Weights of a small GPT-style language model, trained from scratch on English Wikipedia: 3653 steps.
Each number is 128 + 32 x the weight over its row's rms, rounded and kept within 0 to 255. Layers, rows and columns count from 0. Numbers have three digits each. The size before them is the row's rms in percent of the matrix's.

# layer 15 attention query, 64x64, rms 0.24, rows 0-63, columns 0-31
117:062138145135142115118126179117100122142101170108163142087134204113078108088111122125114122092115
122:175104130103185099119135199189099181139082077075144103155160159165082125117098159138121107083092
111:143107166124092111052171117169170151047152097117103085185158107088097140106132142130118179084091
108:163162128174146109111139116136068119113104160131131115211166124109233115108129129091223117135089
127:133169118102063166154106098116115174067143114104121163131106084083172158165115144153141113171122
114:101133151142128087202116184053110131098089120108095112055123121170114151154122137182111098101162
117:128109127080169134116142102103150112115149133108120129091118148127136124127101119174099194146104
131:109183115075152091098095119116122128141132105086179162106180118152077131093112139134119182153097
117:157096145120168086170133071064124154082151132180121173099097077141138136112055149154099122089147
107:124086162146124125161099129114208175094122152115133151146076156120136166092191116058104106127106
110:138136160149146194099127097050119129149154128129107126136124077161169101127192107123126095061139
100:123122182123148146126138128125104130148147079188112095099072140154135104092117131123210180163150
115:123093086189118161197198174138135199154146134097125104125133148118115081177146161138125125154183
125:174077129127070149126144099098101153133170137134157141092117144115088088108143083089159097035117
124:183171150103166182174161071151185145133124160075153119108098126187148170146104126117137151124135
119:152078153114132155086094114188133175171139074115155189068127136137198108109092116147131119156125
113:100145061133139073129117122097180139161142082150138119145175161153114120118068214159110110125113
136:073151111145196184183146120117156146175138140146129178095169119163098173088077105133137135124078
115:115121123168147125139067180060129085152108129125166075171120144110111118190103138076120198173136
127:144113122172122096094180117166155167120122064107073125110104111121167133138151071131104177150088
106:107152131076203122108119110123137117135090114109146129087127133115145116198137105090156168155136
101:140083116152079105110149118048127195142156101082119132162173125132113119130154042150102065101075
119:189220110127099157105144128156130142077147099144123154118085110127130064157142137127103153117060
111:178100087084139137129104165144105151149133132107074133093051104115141085152100158121236083112172
111:084137145056177108144070143124158099112132126090126142189134087130131109100150130164153181190122
114:082179136111129141105142154172172124144075133111140137146074122121147135135132084181066105150118
129:030105127141109170108066105106146114097129184165098115124131129094139082131163097123063118141067
124:174069126149161106100199173161159097131100113091186159085159144107161131100122185110134123120120
110:070154116145149148053170115122136166160107202165131164154129155122099137076131128150089117163112
120:096061095136148078104161115136094166203115140099123091081098118109116162102125124088144175149080
113:125108172126108139096106088126120137165081124122190126133147183130090097117217148136119086138111
112:125146123151120112073123156151133113210127107049124098189144161134146073186152139068103101143161
080:118132142114136096110130156095103078229159131084150066160081107128053141090087139112123188096157
077:096189138139101144125128209117122150140196117184086136191178094107102119135135124090113083087170
086:146167131121140184124167133104136114172141181119173176124160149157130160151078176121199126059152
081:141104176147104150176150107129124114130126204096096148088194153115086158131118103128136111066111
078:102125135110157144066218114152152104115081101135095139083092192096120092119109126080104109108144
070:158110140157132129221128134115095113121158164105081145141111121139149163162104163214126097148188
072:197084094172114148090143128147126127171176136150121160116185083181136165157100074098160112152133
087:170176141118154120147182117154114146085169181149105130096159155122145164157156137162132118151141
078:086122120111097123146174099143144202149155139043117124120089150159158139139162139153125144108124
075:056119128125102169118139172153151153168100153122139141137106100073156179152115155090115054146142
082:099101148136114165130142183171131204143159148122185195086155186156117109072139152114163126126074
070:138054101080173116124162145145148119165088150107139173157102171123170142183110132155119086199154
074:154158127129167164126181119151138112137115113169135093174115076102122073098122155188121137117086
080:071113126129077108108129080118109105159143176125167075117117115177123192140106110128120138134116
092:184105101117131156090150098170099134160207077124134146164103093151127074151160134167073074078126
075:138144105142139121074161148167096137194125091112123100196140236128100138132098136122103107105153
077:148168075113107099175155107096178178111149143149086140160182172132113120119166135080082113069109
068:100165142123138169131151105132140171109128134077027140147139108143159162076135144138127104094123
061:099109146109152155110135065114135159070082155082169055143161108150067135151099167159142157100113
085:089128116146149163152137155122095095156098115142138108172158103106188128147115133159131203069117
071:129150173148110125170088102115184129115221146087125121143133128110117186117158169142144083124106
098:092149129151173162166145134115170126094167055159096145091125187087162136169149125156101164129131
087:138147170115108103109151111115158138115102115098151116124150126132095121129101118130163082161072
082:135146206088106161092091159123101134177108138119119084170144112117114154139167083087173077128120
079:098111122152112152213131149116144142070167165099124059123090128097128078159173071132111094148125
093:087102083140139142185110085091150132125106092101221151110085094118155171120158120119123126140126
086:085111158133107121138163105127127108164087153069133114149167166190130175106161126081105122182148
074:157110182163152091171162133090132154132133128068152065110146136167083142096112125099194117127081
080:124124164139111121105109149127083086167097106090138098163143135113078091159157158133147108115056
084:095118090105083146172129135125120043147153128227104107126092130188149151104119153145101080096146
090:138137117132138149060149138103136096101112073087114152099177106116044141153117133119086111136138
072:125154188077115082138122130065133192120129091179156133143151129142078183089122172186173086159151
# layer 15 attention key, 64x64, rms 0.242, rows 0-63, columns 0-31
116:100151168116151135122167149125179122049128124139113179116162149111108041130148137134127117148113
122:142052092118122083178148149169169121166139144143181147115120171115105121126160135083151106196157
114:147122121115051061095097103135116139107156125134125148111177078130144135141142093157140202115122
116:156136151067185145113139093166117141136091097143129109212135096084125139146151076163149148080122
129:116136125166089136220077082164125113093138171087102139149091106091119147126171074128120144174123
114:087102155121123135162115095090191118136168165135139164103148142151148133154124160168108065098119
123:052182146136091108087153127103126166138159140114142081102135166181091120079153098124116191156138
138:126142149103085132111098092079148148094138179136150095137132138168115141068137133156114122220111
121:153123182080151132119161102136134153083153159099131195105152119151101134144063153182143115059155
106:190152062100125139129138107096145144161139123073118158070148109105124118131149111123082078142091
103:090101119130145176091160154111112089085108172162113170219171142143165151164173109143122142087143
109:126094130124145121138133128176104087142114133114145107083142119156114108059118141137144155115144
118:112103139187149124128174159115104170103113132056088069089120204122122118184147124082105113128146
115:148094146095163184167137081135157137055134112105143124110166126115120145140096115084167114091096
113:142146186087132159156146192187056135130109131148159092091096128183170139151070098120174098137184
116:138156187062090184082130136179109109144149085119114157034113146099156142105160069160158118121175
111:083129116148125069136106166146114114093163084142165108100182126124089100088087118201118122103152
127:178158142161119150149127095134118133091122144152092157055100145187176105048099138158126124146129
119:106137119110157126154046143095139091116070061143153104153116156084136115126155165134105197153147
111:150071136173096114120159138203151185123095099069167120093119099097109099174188164129164113147129
112:096135138170205096162150126156153188124142081132157145143134107113179155138175118110155142159145
109:187108080161118117090167086154205141107151117135119157157114192073121125181165181140124104143071
130:169197132146131163097076167125105138082174129166136158143134119134072119121188088107191144105071
110:153123114096104089137129101126100163143104117120068091108103185159109150089093125137175125125150
117:124150122063173134092098126115186158122169169180129123126093091159159136113142116146164156209121
117:102144145105103132122100126180131134149137149119134127155112141157183144105120127140081101160108
119:103154158154124198152138142149115144101124161132108156128180111077143123122168119091090156128132
127:168073117107074089083135152142140159141096074141107156084152089139160128123130165105146095100187
119:091103129118108119117146128135126130099107159156078100119126104123128080026091132147061160112066
123:126110151146130058124101139157136162135055133062118061100134154168136120134155140124145128108076
121:094127143085072169118152073079125116083084085136162109135133148098137145119139158105157149163143
119:111086136150114115141147133091091130148137065119108158175158134100170130116172173114140165097124
077:141128138139094137142126098085167074176176126168114081166071129120118164113137167175182136106176
081:171174087083142168154086169072174123095132096160101128182175088110179195185111102120159121128153
087:107171134087160162142143181124126092160138136116106173172109134162076149132093161069200071075110
079:106112120101138170160151160133109127133085121153061164096152140040144124162124130098099135073104
083:177177189114142119084174160143161110052182180135115108099158128152102124059132143160129108134112
060:111157154137156080135151119132105175160058116128138188102131119106118132069092138160169076166158
075:163125105100110213151109154104084114150154133139123115129118092151134126137160051089143167140099
079:135123106134151121164142075123120091141167161089184146043105114154176084158122139144112130146150
077:128085091145155103138144116153131163157154079121151179090081134075150173152136094139112191084153
082:182047143140133129137137118171095124096138167154100129079105073113117106109092107103092040145157
076:082078096096104104099094184140121125116106069139172184066141161120087134112112175087122141101075
071:167112116090136147131113135177136173185131205176136130149105132133113113169091168147090086154129
084:084168186096113116098131203153131123104123089155140126094124078150113097109068138169115111184165
084:117083107101127159168138115144112114191114074095172128178128110091159159129180158200106127137141
083:169128149143203127104112138156111107114151045186135123116100086127164190170148084100107088138091
075:137157112186105149173157106149153135086211126167132076146079135108150134089090099122090138136082
077:166193140132079150144091114070170177109095080078084156141132189127150091118117141116057108106089
071:113111120116137163159142092188155136101150094067105144041142115099180184102110156075124076108140
057:080113129128124216082128136147140137100137173158165124122116209086133175140182121119176127148119
078:122153104134084160115134176158095127138086120144145126104212127138140145042094135190156137103122
068:120160116122088110149138087137113179116119068112144162153106120086066177179150116118083110103100
083:110105102143176158145179129134182087106090086099143135151144207099124125133117177100099183204112
079:145098104149159086149155099135106136115106128112154129092155090098083108136134150225133132099117
087:140118159104123169168132094127116133083097194106116069082149103146117133178162081112126115082099
078:114133166124104167153085111084091097113076090112128118082078134076167097170114146122183149184192
087:098138110161106141101098128105070138181131149090143136053157152113070104105176130120134109142119
084:154186093188097156190170112104156103170126144091100087124150166147130150164141158125094095095161
072:129136128076080130110155184126127148143110075115097128094127141127082137192130116113177147063162
072:156174160198042094157128156167126098157109046137102141104112120083141107109182111144154110142127
082:094125140074077112139120165169120078148116156143145129159106102202151089114119126134090107142134
090:172172142137160127082112138101168064058174133130070114132148114103063167137157067148156120158074
075:133116117043104054194080192091183165136113145107148134120108123146065143115157160123156090111113
# layer 15 attention value, 64x64, rms 0.197, rows 0-63, columns 0-31
115:124122138163110082171135122135087182097063124113072124103178148147161051136136154162115086076103
098:090188154167091110138134077176159171093106156151151096155140105142131114107154125072150157082109
108:120114078182196065120112106112104105090158134093101121153132144103129141172162057203145125145126
109:144134130183150138094118164109160111182130069117117097150090130135124106085086138166133117167103
116:138105141133169122169093136141160147133180148189112139112201159092081170119120144092160128108084
099:157094102119107094143151141137151142076094140065175162175158193123113062104154148164095151100161
111:091142105096155123168137096112117115161096112146063124093129091089153071175113087157071140173169
093:160122167094118045136115125127111052113094154075136165086097138150147118144174115094140140144161
127:110128049125113152121153066128112138132105167091167150141127098145115160156176125102087110150159
112:158121140127165144113195122129134129137064139140128139110061183132177158120085105119107103176129
098:188157124145141133059159170087085056168200156153159124103181138101148125099173139128141118082082
101:105146097167162169124106109147110159098087148104182128118094163076141162154099137133121127082112
127:158154099135129135159100161095165119148149116122121126093084192099151098131075116112124103084114
084:114099078171117124110085151115133106134098143144126152131102144104165089167104111152117118101150
107:137099080071130194096104127094057124105186109095140138119214157154126174121137136106106146102109
096:143121185160094167131124109151170080154110165136160109066129151125142139145094114146107108154100
100:094135134130116108149117110121152128171140198139142097100145100192198117131119150101105094188084
100:166110114133160109108124160100137112105112127109136121177094096164135202110129083095093047118106
116:153166109148096117123147092119180132129136104170176114124126147134148136109134060066138095143117
087:125084184117119122120098124138174089153096083154059140128111168106112145083114149191127175082156
118:140108120089114154154141173142134096125181160103113121131145185119126172170110132154189157199096
101:154162126142130105102164180121195110116072112183151114053141097123160123139058122101088106119146
113:126152089185146158162163098146060121148140169149080125075111114113085071120127118119112112124135
122:068159146156109092132092140156122090133128162131138091072163075075106137114105184122148140112061
104:093123084083093165124094077178125107141108095089138129091140094120101095147092075102153141093083
084:131131090129146129127192119115126098174088128113088197186135128124122099097112149065175142182056
108:116162104118102145155098155139179163100126211144114126108121137070149109136069173141192111113119
099:153149133134135120138143132155175143125127096127124108169076089132114153132115120157121196151069
123:167145141130145128147134154135163147132171161150107101193146112135132077150172102150128163120117
111:154139133132144116121121119128123170088167157127147178172161179129178157153104129143101073154095
115:141063117160155162105080084172116185152139111112123167113125158151126087107144195209114131141132
100:099141099093114132146132138098097160167140117157140129131171131181158088182116076154204108093140
086:055158049174112103105083146136129138117116110148143115144041111154110158100105123072103092106166
094:158131133204116149176124158144084132177147170147142080105110144114128071106142045187138126101172
090:066118099112058163104141161128157124115079165101099100127125088106155139140079097144135106101142
084:254114145120135088108124108120060095142112153138138124123131156117122137089150039148102112184125
086:180146107127088042113090132119144144109090090120133069142131109079177139098106137095187105107115
091:105134135121134147107172193124170105140073130130195092145135127122089182120113113082141148142146
103:166135159198127035131118099120139154049077147198171132090136126180124142133116104136107111145156
086:166116067096098130145164143079125119174122129157161195121164098145108024146117139160162150098171
084:138133166125146091067168070169156144100097177120089182139123167098146119146096139126150193135159
085:172148111135094104178124139078104120124160089083181109103097127061165112106069162151154102097105
104:082084091164146140128120100143119156131151172101134117160099144144094127093167169129083157119152
099:108150145151110135089155071119124132160150081107138166118144126200111181117141105080145179132048
089:164130118078205081116079166147163169132191146145133115111135119102098162125077131122159127136110
095:154072036120133134159084145131107084090104171115137191091098092084098162143121132131111136194163
101:137158163170143139084177122160096122143103107052135134127111128141096114132141066118081100080112
098:150101157155103101143107050234173100144125176091117138118123131108156133121182092139156148110130
095:123142083128123137152139061128078119222102149160118119093158124136147141134116141119129101106106
099:141139144181132126111113191150143149087071084114065091156130120126100085128092093159158106173105
095:144109164166066101129116066153111123115109118101135094145139113117124196082155115128128147138177
092:112131089184143100125124124207080153185115124083160092097093174169159128128178158095107119099144
089:187080180128079106194160182100115124115126133206159072102094090153136152140087117139114157104091
092:135157073099088137082120225132128102151095127127057116142127195119153102183111103175149101202133
105:140126092104101135112115124086118062114159146102174150086076135166082163123158126112086117122145
088:116069088117159080151042117085056132079109133126139116150144086105156086125131132168099146124106
100:081121142111125146084084092121160087121140125140054154146142241130093112156136120137172102153144
077:134146113106126120105198161116171092146130125152155186161133138148129101121136175117110100144162
087:049161127139134110192152162132102173132143165140122167118162171167183126109168197109100134081110
100:112117147099107165147073092173048130174080131094137107118126160135102130127151072139088110158104
102:142140112121148187092131125159163219175138170164077127119135204155159096160114102138115105137155
090:069164132095150167099082101125164102093120085141140161089152166116123123106133163148153130122123
077:177049105146119053134130114188134145119117086101164188121165144140149134130099118152075098141119
087:126106166136168138108157087161136124203075113199089123125087169167135169093095106109087170186127
# layer 15 attention output (transposed), 64x64, rms 0.163, rows 0-63, columns 0-31
094:114142196120119094100092156153133096104158138137122141146075118107121148074135116085176144114114
104:133105134191189107109138165139089125185196155112145119172131164138139131173102182161142182127132
099:156095121085183106084134122092149097142109151150171160137151160196172157087053151128118122146171
102:120108160125183134070159130121107094091094128177116091164135099092169121161114125031181151117159
107:117155108113148100140145157077151123186111147153115098194155178157114145082132170110147133163172
093:123177121144103166122178072118091125156192193201128185193120116131102134108134149133153112074146
097:120109165088121111155104166149164134110111131093110173120124139115159057121161154054112118121144
099:150168100083122094155100116189149141053207135118204087128162141108102095145091117162150125112155
101:119083134104126130194086138141162108082153120083170119137152121086090198150174145127125118099080
092:156160157139096114068076146132097065092142094173102099138132118118119121150148149120139083126113
086:048138122130129187124151149092106088072149128106130121147052116144072142111099115140114133114138
093:122157176103134153106090152086148120194101156124132180127154133167142185163142143152142100188098
111:110113126063153191129130136108148128110077112147111154155172144130068088087146105147132144118166
078:111193196097152153167134113104148109123092123128062138181122127091105148112148141138165132122067
094:052153172112070136140114135088105152185144121087188133138134133126149154106152117155195138199091
089:122135127092118112105060177104120118089072168144144107195113074074075135181172169091143166109126
095:163104101055115103092122141122080129109130121097129116141071097100116127172096139122110197142150
108:110162133117117089110180125149104147073081110119161086095142114114090138093147152166080137114065
092:139058108171165126132106140088136134133143124142110110133098061108118113221079129150081146172171
086:154094128160128136140143093161133122116127104143142121151098120141123151120145052124220151166098
100:195136155094145178119129163109139170131117097158149128142094138098140141149105135107126116140133
107:109178067144116165106106107136099123151113148160120121186167147086120103157188125119119150142138
109:093077147096120111108082134091113048139115117112161139121096189103110103201129099104085084105140
116:161146087094149111174113172077130125114069108104109077166103154179175129177118137122146162117159
096:119149157215111116187136156134110153160148113075195204157171139112171064187144120119144118170162
090:103114078152109117058175161113153110050137100122114146104094095122145126126111104086115101109078
096:173109140102115108117114145062109138155109069130096135121094177138116111178175149111214098162161
089:100151046160153099125097135116080134114140106170124178105152107089129151163112130114121141122137
109:092083109158159151159171148072086161128147155158096159144097167124156083047091109132094119108159
104:125166199119120113073129130097092090123160109073137144151120130180114136127114146192093125154145
099:173121150124124123157101096132108110139153158127099187139102123163114201134069072079128107207120
103:119134139156134092103154094141151119110139102094098155108119117107154092113091128167038116166121
091:164073147097150166127148152188085140122164179118111179098128071098129084174114082138171146185158
098:090127097090104126103145022066164152081157101127119165142146120145157127109115124119098156109068
100:174121124135148120170148139118161178100142076127128155118156176118098118094153117109075144162105
088:015121135126102134139173130139150116137137109120144116165146111148155107176118216140142170079113
105:079105194148117174159147195150114120135149170117135179110095168180131078124159142172108117154133
114:132146124142109113177099132174137160101186158134098140065137147129168098127137156173109075189113
104:069161125097114193085150180141121138179165098109134174171120115137172095111078133129156184147113
090:118147148132167116132079100173128147086150145086087044159066139092129197138118123113128127162051
092:132169097147105153183095183147114118186105078092136074157158072127148121168146138152110118175114
096:098114129111073097113077138136142099110141173129100107136111145158139063120097102116079111120186
106:183171152062134157102137127099111087092070113130089143116169089109147137183086118124138125106122
111:117156137097096155139151140149139158106090168120057080175147141078110136117157144225156088154159
109:119136176188070135125148072147123093123095158084140087113123120155134095114141129100102172129132
101:109134137107142115058166098091113131156178127174110064156120113131199093102112131094118109092090
108:083139075140122166115114109107120142175162121170119137145183115115184147139065162189149159195151
113:118140117125173156142166201060159130113103106151141120149167174146155087090148167150114161190153
108:111159166113136126074133163157150126101127168169127143123137117141068141096116118142132201193111
111:146152120168131130195137111163121147146205114122150168124136133115163189105156189156126167098123
107:077177124095101180098121178143121142090105126172086161100119146125141033129114136133125114171116
106:114111138087172108137136175083129115135104151154132218156180125133120154144057135151150149121148
099:102196087141136127079115094154199122126147116062113181172116183125129131135177147142114124103117
092:108107116167130119197125140144133175099167171104203144188171100091117149095106188113106103063083
111:080096168143136142103149102172082130151105088158078132176122110099129111172074117060159148143130
102:139158120133100179115164144127110104123135091148060142114110107135071139166148097087133127047141
108:162177111173091109149123136123131195126115167131144088098122062138137117093130148086124127150110
090:125077093142140089183069103143156150129108139079087112060104137088165178172115134107141091101109
089:190104075091159131107130099125178082063102106093143148105105099060087142162086032156083123106145
108:162145079121184094090172149082115102126174122165175132132158125155160099104125198140158159104146
110:153120133152152046143110124132115091080116074044200095148146104115087152163171146135167146122094
099:186151133151120099112162133128134130189162184143117083128066102131129134121104120097130100173114
085:054165067159101167148151189117142118103122110090099095110096118135167158153114112122100178117174
085:169070122123099135170138171158132152099118094098156110116186092094119157123187105180194130082156
# layer 15 MLP up, 256x64, rms 0.262, rows 0-77, columns 0-31
093:084119120169163138070109151121099114164129156071122142161105091142086140145180141114120155115059
106:058090117195150143119152191112097156121186146105166182134160119154086136102087101114143128113104
106:113137143155104161154153084186060165141107085160118138133112100123164184088132096124119142095138
099:137149133111104157091123063086188078102181146107125107121126145117200121139115147100118106199147
110:076081174148161152084070186156081108112142040122131155089128137178173141080103150144113130107138
100:048143131129128177129168144216139147149092190060203163146136089095110123117144119109136176117153
083:173146174137163216124164132114138133145146119117149116085049165099133137108097100141103100131092
105:132100145037054131112091106106192135164160110139106112088138091178130093116168152138163094155131
084:143130125078163128106179118111166187128128105132180127112097125118128106139091161056096152136143
111:093114177130122138140167104139181141083124072148075117128131119138148111095157128110147137134156
101:200110154171116158133110107116134135163142173104147085170110118075099111101125122176178088133141
105:166140116145067112105199108105180123093127121143135151160145151041139134078165077185117105118138
097:080102126104146104152086172101131194112132147115151197182105175166122138150194096109132108150156
103:132158125171146115094138081100107120089188136150146118125143187164143136163074160160114089058172
101:110152189100128131149085129096087151170123140150140068129168164169141065110113107146121058128125
106:013144078108124120120144102116147167196129165177092150042118103114130124105092134150100114121100
117:076098148109109181133136147146113116118164132123110115124118127112165142072133109184159118137169
091:153188148076113137092136170137088094104142134102113145099095169146162120095136164110089132139076
094:188176132119144118132086150164104139172101106092169110100146118108112165115116136161158094110076
098:188131082115129075136103071167094121086151154174108139086125108128140146075104157119138081143163
101:147179110147112099126037104131135115070164136142130188101150153135098127128124135112114101147119
089:179165173096118127144080106150085114104186124199058131160165094141162119100110106132094053104117
092:118139126091108147115181156104128126088183155118077147118118135096047093144130119150133136120165
097:165102141138104142097116163087103132137110117191082097144154118109068119149092134151139150174207
101:139113150102119131122105157081106119129144182126184117145107187090095134146092148120085088134139
111:170120162059140177098142127120075152185149128145187163134126152094166141099130189114075134150104
101:115144126193162119132140106114101146171153174095098135057115172154138105106121118133125117171112
103:135151166173168124097097168174154091106094171079137091151076139115062185134114134131138067111120
111:149108117102137151193146151120107112090177144107124073099105136106147084134180146155106099116137
093:146116110120125080128099115129144138081154062099139135107176151102101148100114110129123056129158
111:141128164169148141140117116079087158091186058112066161163167121094159130075077190179085144097114
094:099150114033095103123150059124155124176105117129113159155135144136078135111168087183072145130146
092:093137121062162141148149151151066150145141140100136126129055134071126118086163101172122137208124
091:185142081113158121114111066100103122119178130145138116091116116135113135087099170154111180192075
095:114123176065155124102131140107107193144116099138162111082117108127157158087078149072134123105146
088:150137126134154114201099151147157094096143101109149181154134105159116109098102099185136119088122
118:123107082142157125101157134137148099169187115119134101090184099140079156122109147087159072205084
097:074192113146076152134128150180083174088128218125115113145088133116119131054184160096124156133126
105:121102161153142173090094142108138156108128148090167140141072166058189111120190076199091105180132
092:127135173145122167091131178098091098137170151126110093125064170116088112121162141172105146106146
106:153115142123097152149047106113103155178146133143134137162166154174149083110091120128127122106081
099:136119143120093121134178101171097130201129080153191074110127096091121138104181139135148122116189
115:108137102127133105091161127127097137133136147124101112134162125112125164121132142112154126143162
096:151153112107115177132153147059084177151159118141196125121122093153131123160174118125132091096156
112:125141151096155124095135181125181115031168114106147166200098124124166077141108133119159125142182
082:183119172125103160146148049087096162089121074092131119136089138089206089104111150148092149107152
104:129137118093104148142087085114109167087095103112121114141110115177058188151131102171165106128122
097:130102121206127129161096122079143159131144170097135135119112103140140130096120169177120063176144
094:146126134148134096135110116134100141115149158106179124090181122124204132082142132136124142129077
095:113137193157173160119138104132139066123138091074142171093121120080113117162147121147133136127065
100:109127121141174110168157124138094169125163203031076179169156147109120103112164138147108117102190
107:166156165090070110142120168124077121086154100115107068145128091118086166112159146124101120122141
105:118082148115132151147148106088092138149173095081087089138108140144121078138125145115130082137136
087:141151150200132132136188100070077097136131102118112092189097120091129091163125145131153120133165
113:110140137188119128128140141137214080162154144080115106136093118103157146153110113140070091166131
112:126186136114155110153110138153185115118129148130136129109166103112122134154116123101146102105060
094:075098136170103096113102100145109131099205105148189116109094118141086118056128159099133147157141
100:076145136115124167149111106153174135114188182046043141135107105143108159097129127144118148139137
101:091108203132108116155187057132142147156125117150121160120100170129173086185081121096119192146079
087:174147138071088175112119138079112176172153127120140116139173159090140112109142083150098081141136
090:148138147100123109118209115072081144167146058116149139148106125151124111176174117129051135134126
106:110092121069096089082117158141091162117133078096122138138133128172083135076172162133097123080094
067:108202099109073166151120146188162144099142121089093093132154137140166113186161120107172108177102
093:084094195151073164138153154133068134081140166142089153157170115126137111192080146111131149086104
103:098173126057167116163091216150088124091125121152064090156160130127125103111119179109095121145047
086:165134108108193160170146099114154094119192162102121127096066126132140169133113156135127142141109
115:126097121128086152142026118091165130139184082124060114110075137143138092164113111184126136156105
111:159095160118146112156090153133140103098105152030118133114096127157092142121135081111118151215168
081:110083117124117132074104141137084135099179131140152155086090158076098123102139117182127127125146
090:116169134099118143123147129114130056141096037123135118126089099109129150118089087132120151127122
098:128101145081104097102187174165155162153183111113156162126124161141126121122110115146072123147115
080:095150093145109139147154161104094099127090086126136119131119119116132076142153192102069110107151
098:160111185131166115107072106169109141102159100095156159102111142155165143135109130142150148159136
103:086084161067129164130070107087082121060173081066112149120123149151109134125151130172117101175095
089:105154105100097139119121183173146162193126134189127109070098139119158110130146135126146058209136
094:101138112095113156109170197106147112135112066145141139155088132115137110141076107098147146145185
104:161167181138138125138078076121166095108224092153092120141101087165186178154104160109123095150100
120:118113058123088155093144155155155126113126101125113144115044117119148134168100108130090089173150
# layer 15 MLP down (transposed), 256x64, rms 0.253, rows 0-76, columns 0-31
101:114153173227083155153136096124081153106167146201125141132101127141142169142141129187174157077166
116:128155117115145132082170076136111168143142121113104091153141167140136128150176160164071127142168
101:220126113091111131112148126118119125106100143140125059123112117126142114151098097104152162167111
094:123091157094153137132190184147117115142137096097166124146133127141109167135079115096120092141213
114:119118130068105168148204124130095132144141061159161112099074150105179106144108080133124142096091
085:146085119108075096154118119042117161109137092121050156100172126170136125131102157149135137108118
093:060122216126128136118129133191137125098104148115161138144126159100093101096160150094126099145147
106:141146088092134139159154149133128113103186129183140118202155056086074134140139090135073142073157
093:146154173085140180174086109147101083118100130086087167184091133102110118112168125114132128089172
098:089141112105166103164085191092160139138146126126144131106165129168095126117126137123056121144042
104:167159129144096176132165174155128166102113147109100113181128134146140133115133150110127147140113
093:147145180095152130151069133131124087135135158059122094133147100146157114156146125076183175098123
095:121134165149162083128177102091138187078156140187128148159205165138134170125076097081095138121138
115:148097104088116141133095117148126150107076105159172153136109096086134186106176103103068187167103
107:135097109126111133133145147148149094071078106176164111134144140121179149116102120128148144178129
113:103123138084101159090141089160139127117156084100104116085122112139139118114077101186161088091179
118:151104090113130123151160110170130120129111089193134134120154087064121141133148131119129169127169
091:130127114130050119121139139161122088131135149106102106152184127158103080089130212113182132129165
097:107108085096135142092127150099098108115096146143119156155152081124164167162102098126126129145110
098:118109139087154077174088131121135155111094086104092131143152146155103173163113085091069145128153
113:163047118079117137160132147089100102111169159062095114143127100134109142100076168110151116117134
080:058119158196140129123132184144157121127071104065122110096137120095081150154089094105149178156096
085:132137086087136220140087155090132105148115101145101174120107128147079160059171158108111129116095
091:104076106166098108152114120129175121085125131080115144104121153104185093102092153143150131107126
084:128090075135129110118130063140114147177138129095147195104123089137120132185085086099100110126154
129:089147122183161086145155151138175127076179131193112084067198103117135145107207161111101119126121
091:146158174120179179093112150144162074129122078150170101159142164162109159102133102145146129160154
109:098081137113091103127134162107107172190191105114157121066127151157179139149133167113135147096141
093:179151134199137104101100080147135090184145155153152103152139085112091125111077144115138101159107
090:131141089071138169121132135149102032059092116116076143131142138155099126168122161168046144184109
132:089130098154123111157138157098133111104113139111184098153098104140082135111139132106160118107156
090:163093171203101156135130099139127059103106125131122091100089069130092124099095069143149184103136
096:073088184157162080128130125139133126127031087165152126091143098109145121087117135111113089100107
088:107165130094114158101177137139091152141094130146138131126181131155088165107159122112113109084149
093:205093103126126157151112083103157103140182120110083050120121155138120105119147106137139051084134
101:127097102132103141159098020076093091142144181117106116171134182124094105131188122106102097104110
095:083132169188111107130164094097149102087131119165093126136172081097135100132121103132188080038121
097:176099143098169106074179160137117105096076092125114123119154130148128156119151151084081086136120
116:148086088105170102148117199103108077102128086131158147095106062174155111116072201199159119153156
109:166106128082164136073150109097061078132120135160124100138151150120135095065132183104162071126148
121:146062167163109106154192069078133153095085151138165121141137135145105104108121124084169150046137
108:077103108156132156122142162102142100158095129120088115087127166180134106127138141200128117177097
116:087195103141126142173132114117104112110180124149137153107100146133197172113139181112068136148103
112:135124071129160117134158140130069139046136102184108075121163066109099140109105154116162101076097
112:138108140182132158150214080094130160103044115140113128166088150114135158143159067084121089063118
088:039129100126156135096094122100134095142135113054150170134123116099126174126114129098115114112092
093:085113160170146140105123122149103122147099149135177178084123150099203084133112097106123149107113
088:115053075115152087140176157135134144139113121115160164105182108129146074090157136133169134151134
081:092099107075144161145179081149176111160136078134123176138105139080126156120124149137130140135156
102:151157163158089150123097187132128123116073099148129080151084146090142114096161100145138122132070
106:134122099155090129109121131134140099118122114200185133097105145153200149111210177134155138149162
091:085085113108142099077127088119142144196107141133076157078110119098161066116169094089081119203124
088:130165102120159104112086118139198085127139115167102119126117145123135174137122140163162110175096
097:126127144140104125149135124146137155045140116211118102088100121083141143116126150164109151155162
144:133155134087128152134098082087125141156099225104156165164146118145145154160146093174132109156172
076:167166128130111153129128141089063168148124152110136123147080130118188187139082108142096129111198
095:198122165118091168190118093082133138110120080123164107141125088136185140182151149184157133106124
089:142088137131107103116133129146146119101123127179152156110086131117135138120190113133154046138141
117:113131149142164178130074133084185095146140125070143095118055059161142158108158091134131133156115
093:137092115148123075080136097160087090143148121127155110115133151130087142182097161178156152150168
096:151150098128110178119163112057100157079176130171064118177109143143123156149088106094099109103099
073:152145164175132140137147120122125115046188163144101119083121120150140104147095134110110119170157
086:146088133121160136152133105150126099144161122186121196156129135125120182136132133117152131058143
098:081144065141103151140123100131178177170174123155100107114161100137052142125115122164140091148077
088:141041161142199147153136105149120060129098126106181133168070146145114122111187152135132129076151
088:150091134193132122159102163119118106103143135124157100099059155110131103127108102119087100107136
106:102151135149182161088156138204153143118118173118124133165138125060168057110106149129158180120169
089:090139094133082166065178119171132130152107080111120092210198142117110074137077110139175133128134
085:106133177110174100117156098142145119089087096161119126111109107118161106126203152154127103118122
098:165139163128146141128132164178108145184153179122116121145173150167125086114175183140151118109138
101:122104126175154141087131165095115119184122087154100152101126082120129102184166072156119164198158
089:127130071124093119145118106091121112107124105134139129177120141087105188141174156118064115099128
109:137149151143161088149124134158143108168153142081160179122085183173150084174096104132120112121132
095:168085144158107153143133091134191107151136207138123094115101136075195110113082125084181081137133
089:144138109123164153217109139140091136095121147090140122134110040184093134078088146141113099113110
099:125147107071162104149162165122113089175115077123084126111176110126158197146113102142077160162136
091:041110137143123175094138150185123115104115105147162173106048153131168099111113072099060150136087